config = dict(
    n_layer=10,
    d_model=192,
    n_head=6,
    n_kv_head=6,
    head_dim=32,
    d_mlp=960,
    vocab_size=3618,
    activation='tanh_gelu',
    norm='layernorm',
    norm_place='pre',
    norm_eps=1e-05,
    positions='learned',
    qk_norm=False,
    attn_scale=0.177,
    bias='all',
    tie_embeddings=True,
    parallel_block=False,
    init='normal',
    init_std_qkv=0.0217,
    init_std_o=0.00485,
    init_std_up=0.0217,
    init_std_down=0.00485,
    init_out_by_depth=True,
    optimizer='muon_variant',
    lr=0.0058,
    lr_mult_o=3.0,
    beta1=0.95,
    lr_head=0.00443,
    grad_clip=0.5,
    warmup_steps=200,
    schedule='wsd',
    decay_fraction=0.881,
    decay_shape='linear',
    final_lr_fraction=0.0,
    batch_tokens=16384,
    seq_len=512,
    doc_mask=True,
    train_tokens=137100000,
    steps=8368,
    dataset='wikipedia_en',
)
Each number is 128 + 32 x the weight over its row's rms, rounded and kept within 0 to 255. Layers, rows and columns count from 0. Numbers have three digits each. The size before them is the row's rms in percent of the matrix's.

# layer 5 attention query, 192x192, rms 0.109, rows 0-63, columns 0-63
101:075158122151108142058110112079132117072096110106093185178167153115105092082155156125153122109121144130164141070165114139112152170164114071132139171167125099060111134164108122143145142128157184
103:150126072114042187116090132140120086142102200033131128156111144139111078168111159159136167129130144154095182188149159185084094150129191176157150170118170108117186130178164145103103133120126127
101:163161191141139083156117139176136128123127167123102072158073140112129140130108163155106084132157131159071105118111124133080096131149090071146092121164075118161183102112131128181095137125183143
105:103127143161114168161160126224123111082153118195127121146099103148111141089099151068188125169081137166131087147160137118125142113142136138123105156129108131097134121209093148131163152124124104
098:178134139139119131218105127121139159129093058143151122150138137166102126177162150120144081117135097125148137127145137090112200195088142127095114112134148139075100156143145117202120187121096124
103:161054176064127144127121087095167110142124173177084112118086113138155151121084187155121126115137144133173140142089110137179178107108133130109152107162159124150099073086096128190184103133126108
104:115203145120072129191116169172125067096123152101099154144173082142108147233153154141099162122086135093099136120185118082093122137086133123076148144137157123116026085093119131188155084183138118
109:129100120156152117196154228128090100137122130070110133142157086121156159055079124090112176113134123114213070112073096119094117134130135177085159124100138101110118123126104123111146119114084113
110:098175078144141135159102133140121185094142100123128135094165105098108078115103100137121108180153161120156125113139098144167135157106108170120198157117090102124149097140100132083174104186134107
099:144148140102082141127081155158140089133159179103085090157117125200151099152090142145104093148101049102103179121111116133139068089133144101114162100099155140138124181053133116107161185123158076
105:116097154141163159155127161137120133081077163141127164102166122137112160140149105179194131112121156000104199127110171146098165161103209127117111145152126124121160104163150055048114169167191089
100:135107130132120172110148135078170159156076089060171083139133122246136155137128132151174110073101053196063126117145035088077153148130108120076146149185181118098131124100126130143182082164142129
107:113153172182130113117081105113075110121121165128180128156164129134116157126112130125136163147108140145108151101130140189078166084102095070212115143162148145135143129135106160143105148181156087
098:133161119179117163116133144182147114140164126110081117125124142103176176044138144110112181157188086074125094102102136165043159114155159153137097085097161090100077186145118190076094123104117162
097:169059140098156184116105104123101113155146086100137112150135068156142120146146080137166101157103154122092171127072133124133100139155095101098136132053168115086183153146170094172108092128111201
097:107113160127107197107145160145175164104164091122111079118088115129126118095171129129130112142125118218115120034160171137173110104111079145091123153130110133130066098104154099139144160102120165
102:110174092135091127105174186150152154114128117144174134150113165122154173133151137176111112127132123111162124114165129146189071115122070142127119124100118099140101102138115147163165102129129154
104:141134091151103132147105168075089125129079129126138079084084103105172106185124136148128138122096162167190159108122095088123095125131112069203107165192125114084060096156105161017129143110091118
104:092102033102140112152135163059136143085115180201171162143178116128184120049141109159105159139121129145159173065115096111167112063157132089100136057134133116101162126171130114151159120174150065
104:160152098157130088105165112133182083147145188118134081140105167125094098129134110151118094185095068112155107087133160155141128124076128140116126136097069177124182169107125177131121161098164180
097:149115165183141155162094168109152056183120133131107088104111140128185144079125121114117119102098132179185177137155172093131106138133111132145134163081092117146121107124180116136133156096118092
109:077082121157156137138143176121137132144053170119136180146153138122097191079099155145132112203061114127093181170133119120111100114130185138115095164140105099090081178104146113157122175157163068
094:122135110085138123144133127069116154108176118192096170142106107090126132155157144102163132128146096116114123111159179179092217159123179081123131112146170110151151114085201110054149094156076118
094:160151099175114117206157145149122111122151117151114131150132089112165126148122067141156097073091110056089168150111110102121194100103160084089149165164134118141110154106095112150093152177138136
096:123059126125097107161161067121164143133165156102116204143132080122085120075125181128182094187154160132183155110111128153182136135125063118119127048129116134099145103131059100111062201171118131
098:117133165127066089195088098151106110130163118118094164104137098169131153096143098107162146098118133128130155155154098107153113139129072136135145181093218122120138088134102128115104135158177133
089:179158092127147112101120128127101146131107140125137095081183092112147127131156183154128181179154073121105184158121144063166176121127179126159100097155122109124138129073128129198152129102123095
096:098162158094162135122107132120131115093092117189164105099094115111126049089147056164127112080105110117162109148145104140128132107159158096129061083133244124164104129108133161095114178150207132
107:158106110065076128195118174114109141121138126160108130062090126145109144143063117180162178133152137137128064068098112077115158157151080077126097161132145114067159138147172165130165144151137184
101:176085101119131184118140099130070139051142146133170169149140184192113083137087105152119143161122181097132089158123119112144155115176135127075167134118134133160126064154105140164123133142097107
096:145125072060103125114140170147100197137156129099131095123112113161201076143112081123140136138117111165105115128161116157081181129204134149157098120199134140181119147087105127102089180135125146
096:154128113073168129149190156126126133184131148175081180160126110088122122101097183065211139066179095117097120131107083138152137109043108118119099103115152141159088128130171140164119136101148129
118:090200142129123108082095149105202165112081131125111088112139141069102143154083141141130087199143120173172204102108167170167088123138086180104096171094182135183126126121150093123155124179150074
108:103143092211141195191184129078131149110152147118092117129176114106122161123161162122133121129110126136128043170118109145131083124167095140034191127146117110135156141172142120135113105150117108
111:144093099148117115122149134147149143084185078169193105133074145121100095210134128147129040154182078111122158114156113085135177083156130117130084133143078150111096150164087109106080117156148180
107:090097109089132133179107167121134165108161106146120100166161194101160152099113132066137105152170094092165144113105137157082129142110126130201173080108081145117133146151139096069151142148100095
116:102113166156110123081171098146138152123077110111186125138156168077101088047145145150120130109162135170101103133038144176159095078216086121139157088135108108086149183111172117080136162171096072
110:145133171127132132155121118158132122112143066159110117126111067116189222101072119151107144114126042117102119102143158047085140142105159107120147122127147136110117123004096126162126129162125154
105:066179156132136112142136111127081150153120091142099154095124127148163123183059127142121124096141119147132136149173147170163104148105146134146141125088125128061114165126154122152129124067103067
100:131149130147158143116150099087133099145137125187100090149161137041103130165098178144115124167095175146079107173127159153146128078131186191088074094159044135171196126108080111147159149128173120
119:118112090109163096119148135110136108113169163156056133184154123096164160086092169137131143117147105128158109137096122167113101147106172143144116126113162145153119101136142128131146169169104152
116:155101153136127175094045137195149069130153160103079079137137139128126105159094082147148184163199101084161083165102108125157161147098169078142141124129111143103093134095131109097155172163116160
114:130151097061143165069152140145082160148123135083096160093171102141074105134112184100123103138108127097112152165164092117171127130091121094150135132137082145116113144087169075103157098078183100
107:144173116129108121133102087177148142165132204144147082111149074141141122126114190107113085119119050093060164155038100111155167126101113059118132111162170109125119147161171112177173134138126149
116:133104161146121157116179092111119184116107143119135133132155095173134167065085124088105134178159153138110191135103125138143123123146103134151108154131134069156142090140130124183136128105096082
120:118146136101135086073102154118141152170145134087168134118190123137147113096126106199137130128159087168143150168140155100090147096103125148126174091150076122143139140073088141181084101090138121
117:132109108060058140094178132120123053124105142127099077074089193101110087116115152102112100098139125092109161125104122106167115105171111215106156104135119097091069105126146129126033128163152170
110:107188119096153136062116152134155115092175154164167103122114136111168183102128125100125163055108077107123089157132158156122113091161117149066125113099150061170137111153207139216102101111170110
117:136175140134112071118066109093123117082069152176114099121201119169138144076109153138111124033153037179076103108141134156086198101139151183164178158109150107124102178132106196098189142173123125
113:094112137115084139093100146142125150153098081097125147099116155073199120120070088095202144115165061113108177153092131150156092135140111180176131099166125087129131112172108130135151077130172159
107:096136150147119204153140178134136143141179141103147155154144084133065093127120149191133172090131131086093109060130078128062087157187119090104105084132152121211071184125085100144147103170121137
113:097144182169135132128151150184060131134068136115145154110122188174115131134138187110103109078114139155098137160100127158110096130140114146111152124091094148133128138117136240126183128104146081
110:160136140094178128171145160141169182144128124143140087120112132134086127041083127112128142114115152171168088128123115170144075163149055103109122129096119103114139100094120093167127137125104111
110:144112070077088105091059106146105129177104095133109125127091132101159207124122094144088154127137168040123065113116150108144119091153178143163152114161182110146168089134121187132119157114142098
128:088155120122173119103166159093117135112150085083129099101100153134130158164141138095111163132125157138104111149107078097116175109154054108134106139112086122137111117088094146149120076094079097
113:137204135135143104181124146142121123151199101102163126118159146129095187146162080118104062127154096194168184125087120133078226176145129105152148177115108128166190100129125116090064134124104162
106:125121164145120098150148165166100096106160106162156116109076109115104159176116189114124180163129173136154113073045134162140131149106140165156168126119057169112161073096105091130116123077138194
117:174144161127094123098145104106141138104146179123117132155178123136123176107133127152135141148134102171161133148144141134182161118131122177063144113108170108128051153093102164126110139107123157
114:074156124083108160145111107146123111079105100102154147140103142115175106195112127136123098141193127133133184143139145129175126118157148153129119107095137075175146099133155187046118162154074133
114:125214109147126170130141156131104151098099158139099157148091097115159111099116161169101146166085130147122114110109158157147160123124154166107134125128128084152155082088184126115134139079113137
105:145126132110125096121141104170128125163163132144156096090142086152133129135143075111133190167145110145065101100106104109050107072107116095125107102123117163134063171129143134128132073125142083
117:114114141164155111131109192151117094133158153143108110056181154100158082130108131133097150169100180143124156090118156119106100090125185078176135152090059113119129119135135143187075182156158090
102:128162187161076131147118136105145124119161115105139119135164127107166128111110145125158111139131124148109165109124142200069126126170115075129130141083163198152154149101099136137123131153140153
114:066102108122082122117143109155058181112104157066103174133095184178128142135094132091120172103123136125142109147130142119083145112161103140121157137129078102174116131138177126157103115111136137
# layer 5 attention key, 192x192, rms 0.105, rows 0-63, columns 0-63
103:073172172116116084170093088122110115112133146166165117164120098169112163132108097114131135100134064164104137119129159123084142130063170121156135168123111146089098120094153125133083183138124178
099:132168144145104119136112171141126105114153125063100129128146145048093143136106209132131221091112079135131141132096168150147110150159180147133139148080146136069113188115129167073127159080158094
101:160144126176094143134153089120134097084132097199118173143110095157173117106078186173134155120111121079135140149164135114143124145140119086163176093137108110130107093125091115188143170100127121
103:103140160111144124143175138109103058100172096164095087108118105126183125118104089109111135119081125193191119174082102137123132133116130145113102139164137164117137106128108094189126140181163156
104:115056139084111122155115198144092180141084085133139162134159176138147188137120113131166157141152099097156164094173135194133121073111101125153129069152136156148169142072102114132125144137154077
102:104102103094172087113133078142106094111181173066132193120121135128158188099145121144110193099102184074142103122131118103149160094133161142060119117176198111177132135137135130134161074170134133
103:167114118187149122163112174207173129114141121139123113153137130138118156171133126124184155086121149172126090092141135137067117133068174137048138098102138095073090147052095109149111116154149174
110:121113108049122140140132174146136096096121149098099085155097178171180101072094171133119124141150159088131153123146077114046078109090074143063073125108115151105151092148109119145141075107100099
103:110130145154134089099100159152135182153087123178118116105087150152175134053117102106146084179120156120186124126145117161128148214101109161138156184127140113151148110172143139069183102146151126
102:145135117094170172115117202091138086080097175091143119133120086149146139142115149094139138164134082131149036147182160085157170109110164145141131146103139125080095093092100133140231069133169121
110:101137125126140142113112133146153167137091151179093114164171156007154113171149141160115068120137127140133141098133134097110157134080163121145100062154132156165120123123223164132137172161158113
101:068112109171119075096150178099083158170167082075109107076127097088074129094165058096113162140102126098080176124146132140152117091069149083102162098190171117142132156116059111116087108161098103
104:113155149098124142179144102151073112129129135101141126194174096116139116172124138172166121077119137144131146133119097160101113131177132108133143108208110174067147124113127106101117117162117144
105:164133135103109144169087070136127067152109129128158127082164159152136119138125142149086118121204110072122113139136126164098178164142126121142089104179154081109070130132134191135176113139151141
099:186115124124148148073091082081127174129103153152092125132116143153094063109151099163149192115066120146150157093116127160135120165108173117143142145177107123182093138181147110168145147094087123
099:089146143190075177144157097113136101079160108148074108099102193166096141101134128144111136130140137124182115113119197105146112137166028148097099133105112160128114172144143127113144120134083143
097:105140176135134151140175135158129159134119093146144144078120174199142170140092158141139130160137179128171106144151154137170087117097134146123148105131153138110103060141170079104146143123133151
099:091138079135127127097110157172160132153158136138162122134150103151173106176120119172098094100132077118124110102142106144145107074082121176101106086129148141146149100138090093213105144058107126
101:143101083090091192151095113059117159102122145166164109159085127110131096136130165182121130112060127119124164100143096063165160133168167134070092152117194110157170175157126095090127110205166100
100:181093128195097158104118093122112107110118180114096112176134115140080119083131166159144086205116178103149135140117176112193182143103103160125168205148132111105171122114093109119067199049128151
101:096148133123132123151139137175120081160106127113094139151077078101126130137128108121096114106178128077169134145147193095157087166138135155173129164119176136154139116117068093145092144116154080
110:094143111161131096134108135096159103107107176100067153093142100116127146150156164170127149143138117215111119142196115067063140187118162147117095111192114100126115149055129134170206137180156132
101:104118163098120141119156132111147159096161154117150115072095096097104172152198113114164139127144106112118154144162106125097114136136112085134123161163136079111154180086180136136167092051181126
096:129167136137171130097156141084165154122122121059097119118122146146127110113205088083054121117127125090162156120139106107136162166080179073137147105131136170139060179122098194164106084131145153
104:040099127180123147135176056069138103091081135155200129108165115149117137185117177121172108136081157152115173163207169147079154107149111150133124122099104119053137071121127122074089105148076073
099:142137101130117059138115111076117091130189127132130133165154133118131123094103174209114134131151120130154102131133179161144062177123132088076196106084199168147114136086094161123133165096121173
099:115124114123153100095115201135121210120079107106107138113129101141133124174098130102150141189133127120150154196126157088166169095153102121093137122148155058091105142131133170124118147128152118
099:119101125106186136118091131142112166121103104113138133109170124143159168129150091170134120198071112112145115120154175150131175074160127106136115107075093149132140166151135111152117127094123094
112:099129112113134088157169135122085121109169162059136160130119095124118075148157141126152156121092087112113119105148139113100152127075099113095188135127100174162143167129142125133189093141111155
101:154145134182145102124130107174077132077131155123194122202090146143153161127179128095093120167087175132093150217177185169115122101107087100088139103148101190147149103112129179144135115144138124
100:154119219153133079119131139132120153091134098149119137166180064086191079076105125154158076100068131112150108097099165166157132128129083123172154116204155144087156154068153140135142087155104164
101:138146114094112137150116116143130150153153181091132172189137130118104155138175122088126075111092073163099206123195111150091111115108149138080094125119144058132169097143119155081113161119133142
114:164120105147094129128105151151101201068097075136032167085166161076105179109119182122130094170147129118128131121090172166081070165171090176066143122144133127126185067118110117066109172104129108
101:149161129100094120153179149033115136082148143138128133112081103130149168154118194042126084138052108157086135168127102090159135153104110130115147174091070137129160080179155077194099063174126096
110:203115116163154081111116175110162145117156200104185181163125095090129106131187062151129097128123129139173155149120119125107132151117131154119131122171115173190157155131130133152123140157117175
106:128112140122183183177076117132115137128156102139147108151111152068106188128109173129110126162139174113164177189143073180144150147144106116147145131097117092149105118155135147062159092154078070
119:081109131090065175134179118108110144100106107097164098157112158142126073091075091115144139090094163130153118171099133115136165099218088117120121152129120129115151143189172120154137118150070077
107:105129113148190179186083135063101095122099130158135199128132124142198173155123117145120143150131141111148094097145136137070089125152154088132178143087122167116024078071097145132148110081094129
102:130139161156161131132198148142165130191144099091131123071053174164191176121080163119145114111113141110151151124127119161148091126145141138155104089156104180136087193184129112119119143102129137
105:137116050129234147122140148117143156132127141113184122066111094125072064122116083129110158119151178118133123148130146092101137095088146181158044081108025122171165122130102112118094139123102137
114:122100101142165133176109160085130117109107163179128134191106191092175167146145186156177231177127145129145167120124107109146066118181106113120155102129107122092146094109172123117124118124065156
115:139096176117086140153093135126134137120095137078067111117151144078188082170142112135145156140145113096096101114085131084128161102141169078159228091061111199126096152167167153077139129126110147
111:110155123052120115087180102145096196170061166142128128103166141144129141151154126116101108146138133151095138126167136136134125156086150117131174135172144105154104159129135103113147183068129116
100:168121118195182151078097184129166150124147147046138159136141149122095095106130128107178119155114079124144092110181135128140113114142156131096100078172161058140100152120142108177065156105109158
115:066128141141120135187151128136070132133098166129140166142140106142095187073129149160103136120123141138140171116126172133169125162171150125109156162135135085161212066111069129191130147127127126
111:125132195098145092123170099158115092161111123070137065112165101125111147140174138152168130078153059155148086153147147132123131117153066162065170103156085109089029168105082122111065088119124140
114:149141107172115100101067116135073060167124118125083112159068177124130094109134151147096096140148146101157129103129137082215119131136110180168117116118061116061089102156131102133110140158162165
108:136121132142128173135196090167082065143157099145158081142129127116108156097119074084103146099100053142160133113109144178093120103165125150140163143155118089158154117167159134168130129121183166
112:111140146096166126110116124133127176123133095096091133168151157107101154095120103145172113096130125185093157112166157158144161099113150177127172086178143144126096179111073140124207087140186136
110:058112160128091112160119174144157136125102078140159146179118149071140087083075093139187157115142124104141170115158072162151135099122120136156143171125101137128078105112105143125155139143132152
104:093101173130180168094168186138133120089156105087159126083146147108102105065158101126138138145099162160128153076077126088101161122151051124082147125113114161129140167093145058138144135182109088
110:102117177071091183143176110191115102123147160120162124106132158129128156096134172072096104145181100165102117217119131131137151123130144123097098073097122121165116154121060121073169107137162091
106:088149126114109162129126072127097172144100098161158089125124140095078084107096135143140166102118113143138135159142103224075041144161089127105096122139113163066144109154154124133149136182109108
110:172073138121078091123150086149166096128086161155113106150096121131117175109120131131128140102104150071131128145145121134115118033213167141157128105144176141084083149122092136154104144128180082
116:097121113110168121155093155119147115141122154157121094102101160148137129143208083048107115127131077139116143087120050117046162156125082155087093169143123149148125097150130138077115060167129166
106:155181161203132107157134086133144110144200079169119151150131131104112124097157126120115114175181116164139083092123123189106171255160108115147123141135114145159108116063121149155117170104204131
107:089138074165109138131166099162141123106162120140096114059112180114144129166137168113140123110196162117101094056117099125125137104097143156152127148056098150075119120117172089107105099140128148
115:133119172139115094088144116118113124098156124168165124104177153171064174141135144181138172098145108118134163101119163142195138093178046156149146105174116117091086135124125132093103114104106121
115:120110117171085133161166115096125104190143039154107155120054136120170136152111111152177135118135164123150186181165151144118088104108127114148101133148157108112122132162171164040089124176141150
107:083168131105168142163102131165039136118151164136121106103171106076133143159080180124102148166126179131104134117085101143102123129160129130110079135097136099107209191111168097139149144177129142
103:153142161069163141120167144106167143183128076138147184141112117122109136169142157042161117198158092057124130094079119131146092179174101103113134131091116155106082165172138163092146080150122102
112:130126100106136204156105139167120157122107186169112144113113121109200069129191143161097117162153135110087138128132143074126141108098147132122122125141163165129149150096193163113050212157141085
095:099155088159137125201152214117131145093162072130187147189116056146165115174125157163117170106169098180121105085126099166066103140116145141134155141141142143136145098127094083099128132099076120
110:154100118082146046140127111173077131160093142098101087146127191139199194036143117111108165156119117139090143154162108164153155110131108154132177182162155088174127146122157085180128121127117115
# layer 5 attention value, 192x192, rms 0.0921, rows 0-42, columns 0-63
097:133117108097075143143120127171098168166146140072136136131101111113116146118088144133143094142102104067162122166135088133114105039130133170095112096118164163202127117172087150120106178106102132
105:123160089137134152137102140130172127106136155142210146121137107161130153177087141120127092134118109126139151130122101112178119160085131062111108062160122118128135128067109064135192125091202107
102:193089073080124141141140129093062152175102134118160084134170165119152120098142113113140091142097181118180179103139138161168053169063128062151139145124083139116123190136128089081071113127156130
099:126150138054149150188142110108071173114085138182139108157083149091144133196087149133099069116120130147104141135126129140142091135113110142164146136138162170129154102172161111187168166112128170
092:157106141076125117140134168219137062124179160111124116089093120147103144102094113143124188166109110191169140117144168161125101144181145158108106204126121072141059103117166099097085113144186140
089:129098135169188112132151097132085107054098167198123054120113086128127162158146111122122163106145139111133173106131199133114082190168148107227133055140078182145116139104162135107134160131111101
100:144157167139145177168151111198196147122132122085153141187112157144095113196119088133157127155120134106058189163154109099087129136152096121153121104157094161132097128093123147103134118192172159
104:186086147153078136114158124127149091087126128178116091190169032171190094106082174135167149125101187068106134143162100156121163126119145138117096111100073138124138122105104116125154159117131162
092:082139126156148133140050142127169104150150160126137143137195139158078144110156095139171130150122134109122092140098113066109157124126180102183098135134152152193125069124127132207117101124163087
092:151097148124131084154079157146120105143066093106084168110154165102064135108117109127136173075149098119176068176100065118091074112143075160171097113155172139134088128113204183119093151122128145
104:167217198139139128150164121112160089111107170103166069105061115118093150064124102150095149129117091086144168116118135102157123203119139140145127244114108105153103115155150095039093142113132101
096:105154121171109161086111060147187126119136093139099138129124107137122071126125136145176112113114091171131168079160105100146121142124132102154079146111158114179112111137117092092092129150117077
087:175075189156114167105111152071108148155143099119118105103139206119158084122103151084156080123113132127081154101193157105128046113142115115125088174179092127140146132170072160157159129145166156
100:142091178178110162080132144155134092170133089184136181153142124080156104130090135086026139169154133085073126144114139175144098162157127118120123130080114117150085170135029153134087150090108118
100:119067132090149103148106130116110186156122151155118171156082141083150092209141111152155139084129126107099102107162083100062142138086095108143086085115072161126117191178141080124110088122133086
096:137134125196123076162119172063127136089139100090164126161123079077170179134149116125113136158171113168166131164139119157116136118131119127146113109093146093160103139149140110170095100120187131
098:093143148126122110165076122082165105109157110049050156135094109181153191140141122128083163157112110071152128154152167098090081163112148104037122165109119116154115109098197146144161104066154104
096:126137133186144155127130168168117138083130107147110153118104128122132146130162114079062137111127122119143102123135125111121146151144100081205118148133204120058152104138051117137113116194071176
092:152105095112175076134118181101120115123183151106154116083211104121175117139160146115102114165143108200085159118145117173140133067191127121150101150169145125115130093081157100113137170133091083
104:103107148110181120139079119147114104131127085189128108191096118129156134054113169144097076105103161116134136114091162134058109131101139080106163125100102167104145132131152162125123089091084147
104:141111148112120179144158120173132088140096122123128158161099114153106142050156096146143101152110070106112157080103144099134129068138155167137126123104044146169132132156128119074166161128107163
092:120091143125150079151146106122116120133103126115046136118130155129166134156107166163135103151097173128135086158172168087170187170109096170094086100152122102092106145177136136135123147111134127
095:162131135147120171065134189105055163108082146091161113159148117111205147061135143135153138113109096150149114124117134132138110164100112157152154133142136115123075160168115099061141170008183130
085:092124143117147158131172111168116140101122107126134112089098119105106149161098153193181150134129172108127153091097073149112189138049151111164120091156112169147102114096080098114167144103100108
094:127114114115170127075117173154154177103135129188115096132158144152108118099149140151117128106076115150104113106066087158190137097166134139098161128096154096154151173151123166143114132132133086
099:153141182120129105109142181146043122104060167111054115162155207190108121059099167079089066131169089108140159122082158122104128118139137137086134151103141172113119070119158120112075128135137140
099:149119123071102180227175122139142186086095122127141137165177125113153097150170130162116154145128134117123134053105094122146110149107106154082141153190104095138094105108114148097102181134186139
096:123172105092095155134122187154156080097100157137130078128165151099087138156087116118083132188133179111135143125166197083080115103108122138129154115126168119123157141084087121123130149161143137
101:166097160120153145125163134107111140154114102077145127129145124105123213099115132143135102181153116188117119101131082133120133072167185143110139152112128082066146126098162127161182121116153092
098:139082214161178122160064097084137122164127104135140150143122084156129128084147151162098142117127091173154125178058090102095126104109123151158131103086147100115083099151081124119162135094136035
095:135114130204098160124172159070159137133175099091112096151144095178129081086123115172134119185136139168141108115160128106153088058166142119138190158122190097168123134132122086100135065109134137
093:140138103115036153130118157175144102171174142133107194106121059113134125179041119114156119131119167127137105112102209188197147162095089081109142188201125103116145096136147102121155065126089100
101:112130089073120093123080109048158092179075142100086097139103082076181149168116136070192104181148102060140193144130133108121111142111138111171115077134102147118127179129174168111195082124095142
095:125098167167111188140082142122121158141129169071117136074117139102136117169109125139152128115148167077159115057145151110143093150179131135124159109129160111125139134087094149158153161147138083
102:132139139093119079114127101052154124132091153110153094084101037166141154125088107128114114101113137134106171125100175184116162112159121159122159126121150086134161170172096121147095136146164140
098:128141090163115125046165123086140110099101095094176176148129147161129162120089130157084140185149163095087121093163107127174118161111123160066122155124157129168111154102157150095100158100176083
098:143194150145126127114041166090086099117153126144117128127075141152163140126125114118171152069154088155105098112121095210160100198155079111126111162159066142142130127171131100137115160132095108
103:131118079093155134116062087157148082147123157156138109136108166114113118111122150167071164095118134093159176155138056133113072132110175125135084082135172153102164142114131121107146130106153116
103:097146196139049153157118111111109089109095137139137155073129130139127118135099096179152114129051121151169135100116116083083148123147100066152112175151077083166140136149129127103112146174121123
100:177105073146104088116081136118105087103057143066136097122129111120120193138074099102157119135138156145153071115147150091109105142121119165133151116127147180082144123142096123123180090123126164
094:096141123106081138102144132078141154122121103103184153157185137091107152181183182115093125138037176059096115130125154148026062097112117089083145141187109117087124153132094164184133105114131150
100:074157121137142115193129093178147180135111183070141168114051166181080091147061132146106098144173169109113122065128139161173142128090103124102100094140146134134140128124114142137092127215104150
101:124169119136145103170133127146112149154150144082087147148115157073162136113101187045141156124115172167175091082138136156120127162083116094124144233085173032087166130088154094163085153137148097
# layer 5 attention output (transposed), 192x192, rms 0.229, rows 0-42, columns 0-63
099:097160116165142139151110109088129146134071125172113069079111131082126099107142121115128112114144052169152104124101159138128170160156041097155121120065134114124128165068140171101164164100119174
103:123068168136084124100092154110113121135170072124127119142136158105108120131176119089118139074156062130142108145120148108098122114177172158119193129107066147121086152171070115112086115132092114
104:108087158107152108122139139165116087140181120105127137122073181139117092124140094117123227164147122175132111178129113102134132102154087179054119098098123133112145096124109159165141130144183096
099:149066113140133184101134173157185141094132135094135192081173162136161126133067119112117212117147148133182159074076124063077190038136087151125117135142119129116089174141125106112168067152105131
094:125137149167084131099148090075089171132115115081099176116100121145109145132190156166147075109083164103078162163114106146127123122140124070126121136181172165138145140137065141154083110145084167
098:110154063158076148090156171138122160157096113108151161161131186160148067087085193116146166086115121163149149162111015112176127122114100145073164136147103085091066081182147151115141097106129135
099:151144118131165124159102145091099129114131146148139104147156084114125089143191159095118115086154126109169131140123139129124086120123103121090102117147161123065167145152109113135143047082074100
104:146137066122164068152119178106131164127161127143150116105118169090117129097146102105060116073133094119128063114152149145130079102143156080133065091133114096117171101187175172140122118124124156
101:133129122134116140137156160107069117141084103133145165087048120081146106168118090180155092127127114128156130087138116080152110093140152172111128157141105113081173147107104132094159105087092156
099:125152114181130157117081137150138091147146158111074066163116108111190127086099122150177109150140138183126171150155178159152101181120167110120106149146120135163171113107119105155106138158125146
102:138076104095104144126152131148110195114150122155151174119180157174102121166117118126143105088116094118107098094158123143117107133141131091132147084150163141145127110172167140137107122161143125
099:154145117086122149125123121200140099176095096150148087141117158124107182082061152133155131106128202127137136135134118145087087107136088165102152106100145146090150163189177127105102102123185138
090:207171083145146067091099036122130163158118103174162214139109096142109100132130084127132138105161092122180137133127132130133183148086142099151154084076168063154082091105177161064154072085122147
098:118189090122126044154154079100088155116148198100148064144103179193129126071087162135214182149122091169137130069117103126127149097118080157146141142175129106099114134114183113063144101141089154
107:120125135094135120108105097160124135053109144079117196125209138157145137113091089146112112095181142127173165111137137115153123131132136175111142132115185157092148074102113142154126163102155150
099:187126116096123128044151122204104103132190128193122122145083137158093054144108085133136113084102188105108150082125136086062119159140087118087116141127139139165106139162092134116215146084058149
103:098118152102112146113167138144103190119106104143151120126161146093118035108162059132109098087136106149128103156141172152138153098129109176132160192171143131157183151114107114099120163151089115
093:118165142117139102188180139146164188161132117101140107117119085135108037175109169180134180063204179141093116193127127136061184146144117068087162129127018164155095162119145108154121132096082034
095:145184113155134107058129151116080126177125117119078131176085116160097092140141102146108099130150134101173083114187145095136148126089061120109184088114197151105136157113124134185145116117131132
099:104161127157179140212143136111150139092117115116146156086117125147122127140094128095142149178093101148156136171168126128173155174113152125115066169147156086157143116092135144130145192147171092
099:133137096166063105118098111160184160115134099105071149088151127174168182157115110160145190095137064173135126128149119146124147135075154094138117116187204098116103117078126137160068120157125082
100:148142105107106162095107166108143130149158146075185101099097107134118091107181098070095114144129152110086148093140128099114116059176100077131126065148129113108120189121129116097090110153075120
101:118145122153107086118163126163126083113110103162120117054081152115104117100082132138168165119144082150184163109164139075153103107147096121099084107110085157123102139126163097173137137188107149
095:209111107153084118167048153060127125212166150106094137191107139154174130131152125167073100130125072071159101116147089162202110110136125140078193098165153129178163161134132121178120167076179103
095:109145078103144127140113153129088135159170153122130160166126155119156103098140096094169158133141175079132166154146095130101127117078098107164140196155111187065148111072114096169117153122149145
094:136126075144183173182173065128153132112176124168144081102122086064099104179161083128174160120082114118167091158123136149117147111187093100118087164137092147185123149082125082208100121144181145
099:097147156145148107140097102121138164108142160144122092078149113141083100138102114104166096198110137093154123152177126145116099144170101046126176140065116144114151097143105117138141121138058163
089:144108169118117147149170120103171145123119080142128169150132085161088101118191124077135101142097053149083093111183144153153182192122127148078140122143105179160084151168136143161153142068116153
094:126186163130144127107107091189109077194152133186088141144053135092151106136130117132127112083137136091140169077154143092173137161118112104161173127137144122152137122143123159092170204129087146
101:136149135093065141108185074144126128167133128087167102105130141106151146066096124119120138121144161145155131102129149091145086114095148148110129166137112139116140167119201092156164154154110143
100:121160160116106103140064080128149089114131192123158156101118125059125170198109084126163041122107105152095133135117115121130196128043167189169088133149093126127125107140088169168149127107162186
094:122069174106091115125099034137183115142076101150137108161104192127102127127187077084157155131142150097164169130108171125082111076147129089150132118119123193147092143138109121080146192127108105
110:101119148156099153128164162181073142076118108112153124091159140146139118067126109170089134092091189194118098102095129146109122164170093157074125179127098130175131091096111056154077198151120073
108:197156092140103145106146080127149100130123134171140118130159106118100154141143131071077138164112118142135168166162117141133131130062121139129102134102105149132140115131187092144111097100141114
110:123077140121162148128080168163145113112136079115133169143107176148105097089150163133134170177149156116143086127140098062125158166090141080141108114117108145093107102068149117156157137156148078
105:108110120096123114191118110097201162140126139122142121149093140060162117113116113120159165089122107147175153108097108122094102089116112073144147174168079127097106144184099115179126083178132150
108:076085145127086124159187054127126170147085089161106150117137118130169096157148110146104111182117171086155143113110144046120101128091134133141130160129230103084117126054151155175133150100129116
116:132091153120090101157133172109119139100121133115117148133177114147119139114121135095151147119103153137128123141147136107147150159120127127148192179134088118154072085100154137137113128131115199
113:218136129154103105094149080160140170120186099123095123142156101178119135104134120095119117121182113067161100157092143161170151092112096101149122113116144141089141154122173148126135109123131144
112:098166153178131177121154151093110126150195134184184161091071107089131146106168132119134173138104080159114185132106158119120128135146086141080113141152119080164137153111138135155083134136044101
100:097127080112160165134117152103082094067129104108121102090085130074132100045099074150151159144157108170158097194135151126141156149142154092145106119108183140181165135135132128097177162128153112
108:153108145101111138115138097130119118144086103142141126182199065135127133152160131119127149098080153123086127159176174121131136125134109098122171154159107097133107136148100166128129088098128115
109:074102159117119125076135105138195103134124126124176111133085150144072126126153052141127098159153079110077091166143180060148187111105167145168130081215085169103142183150051166132141105164143100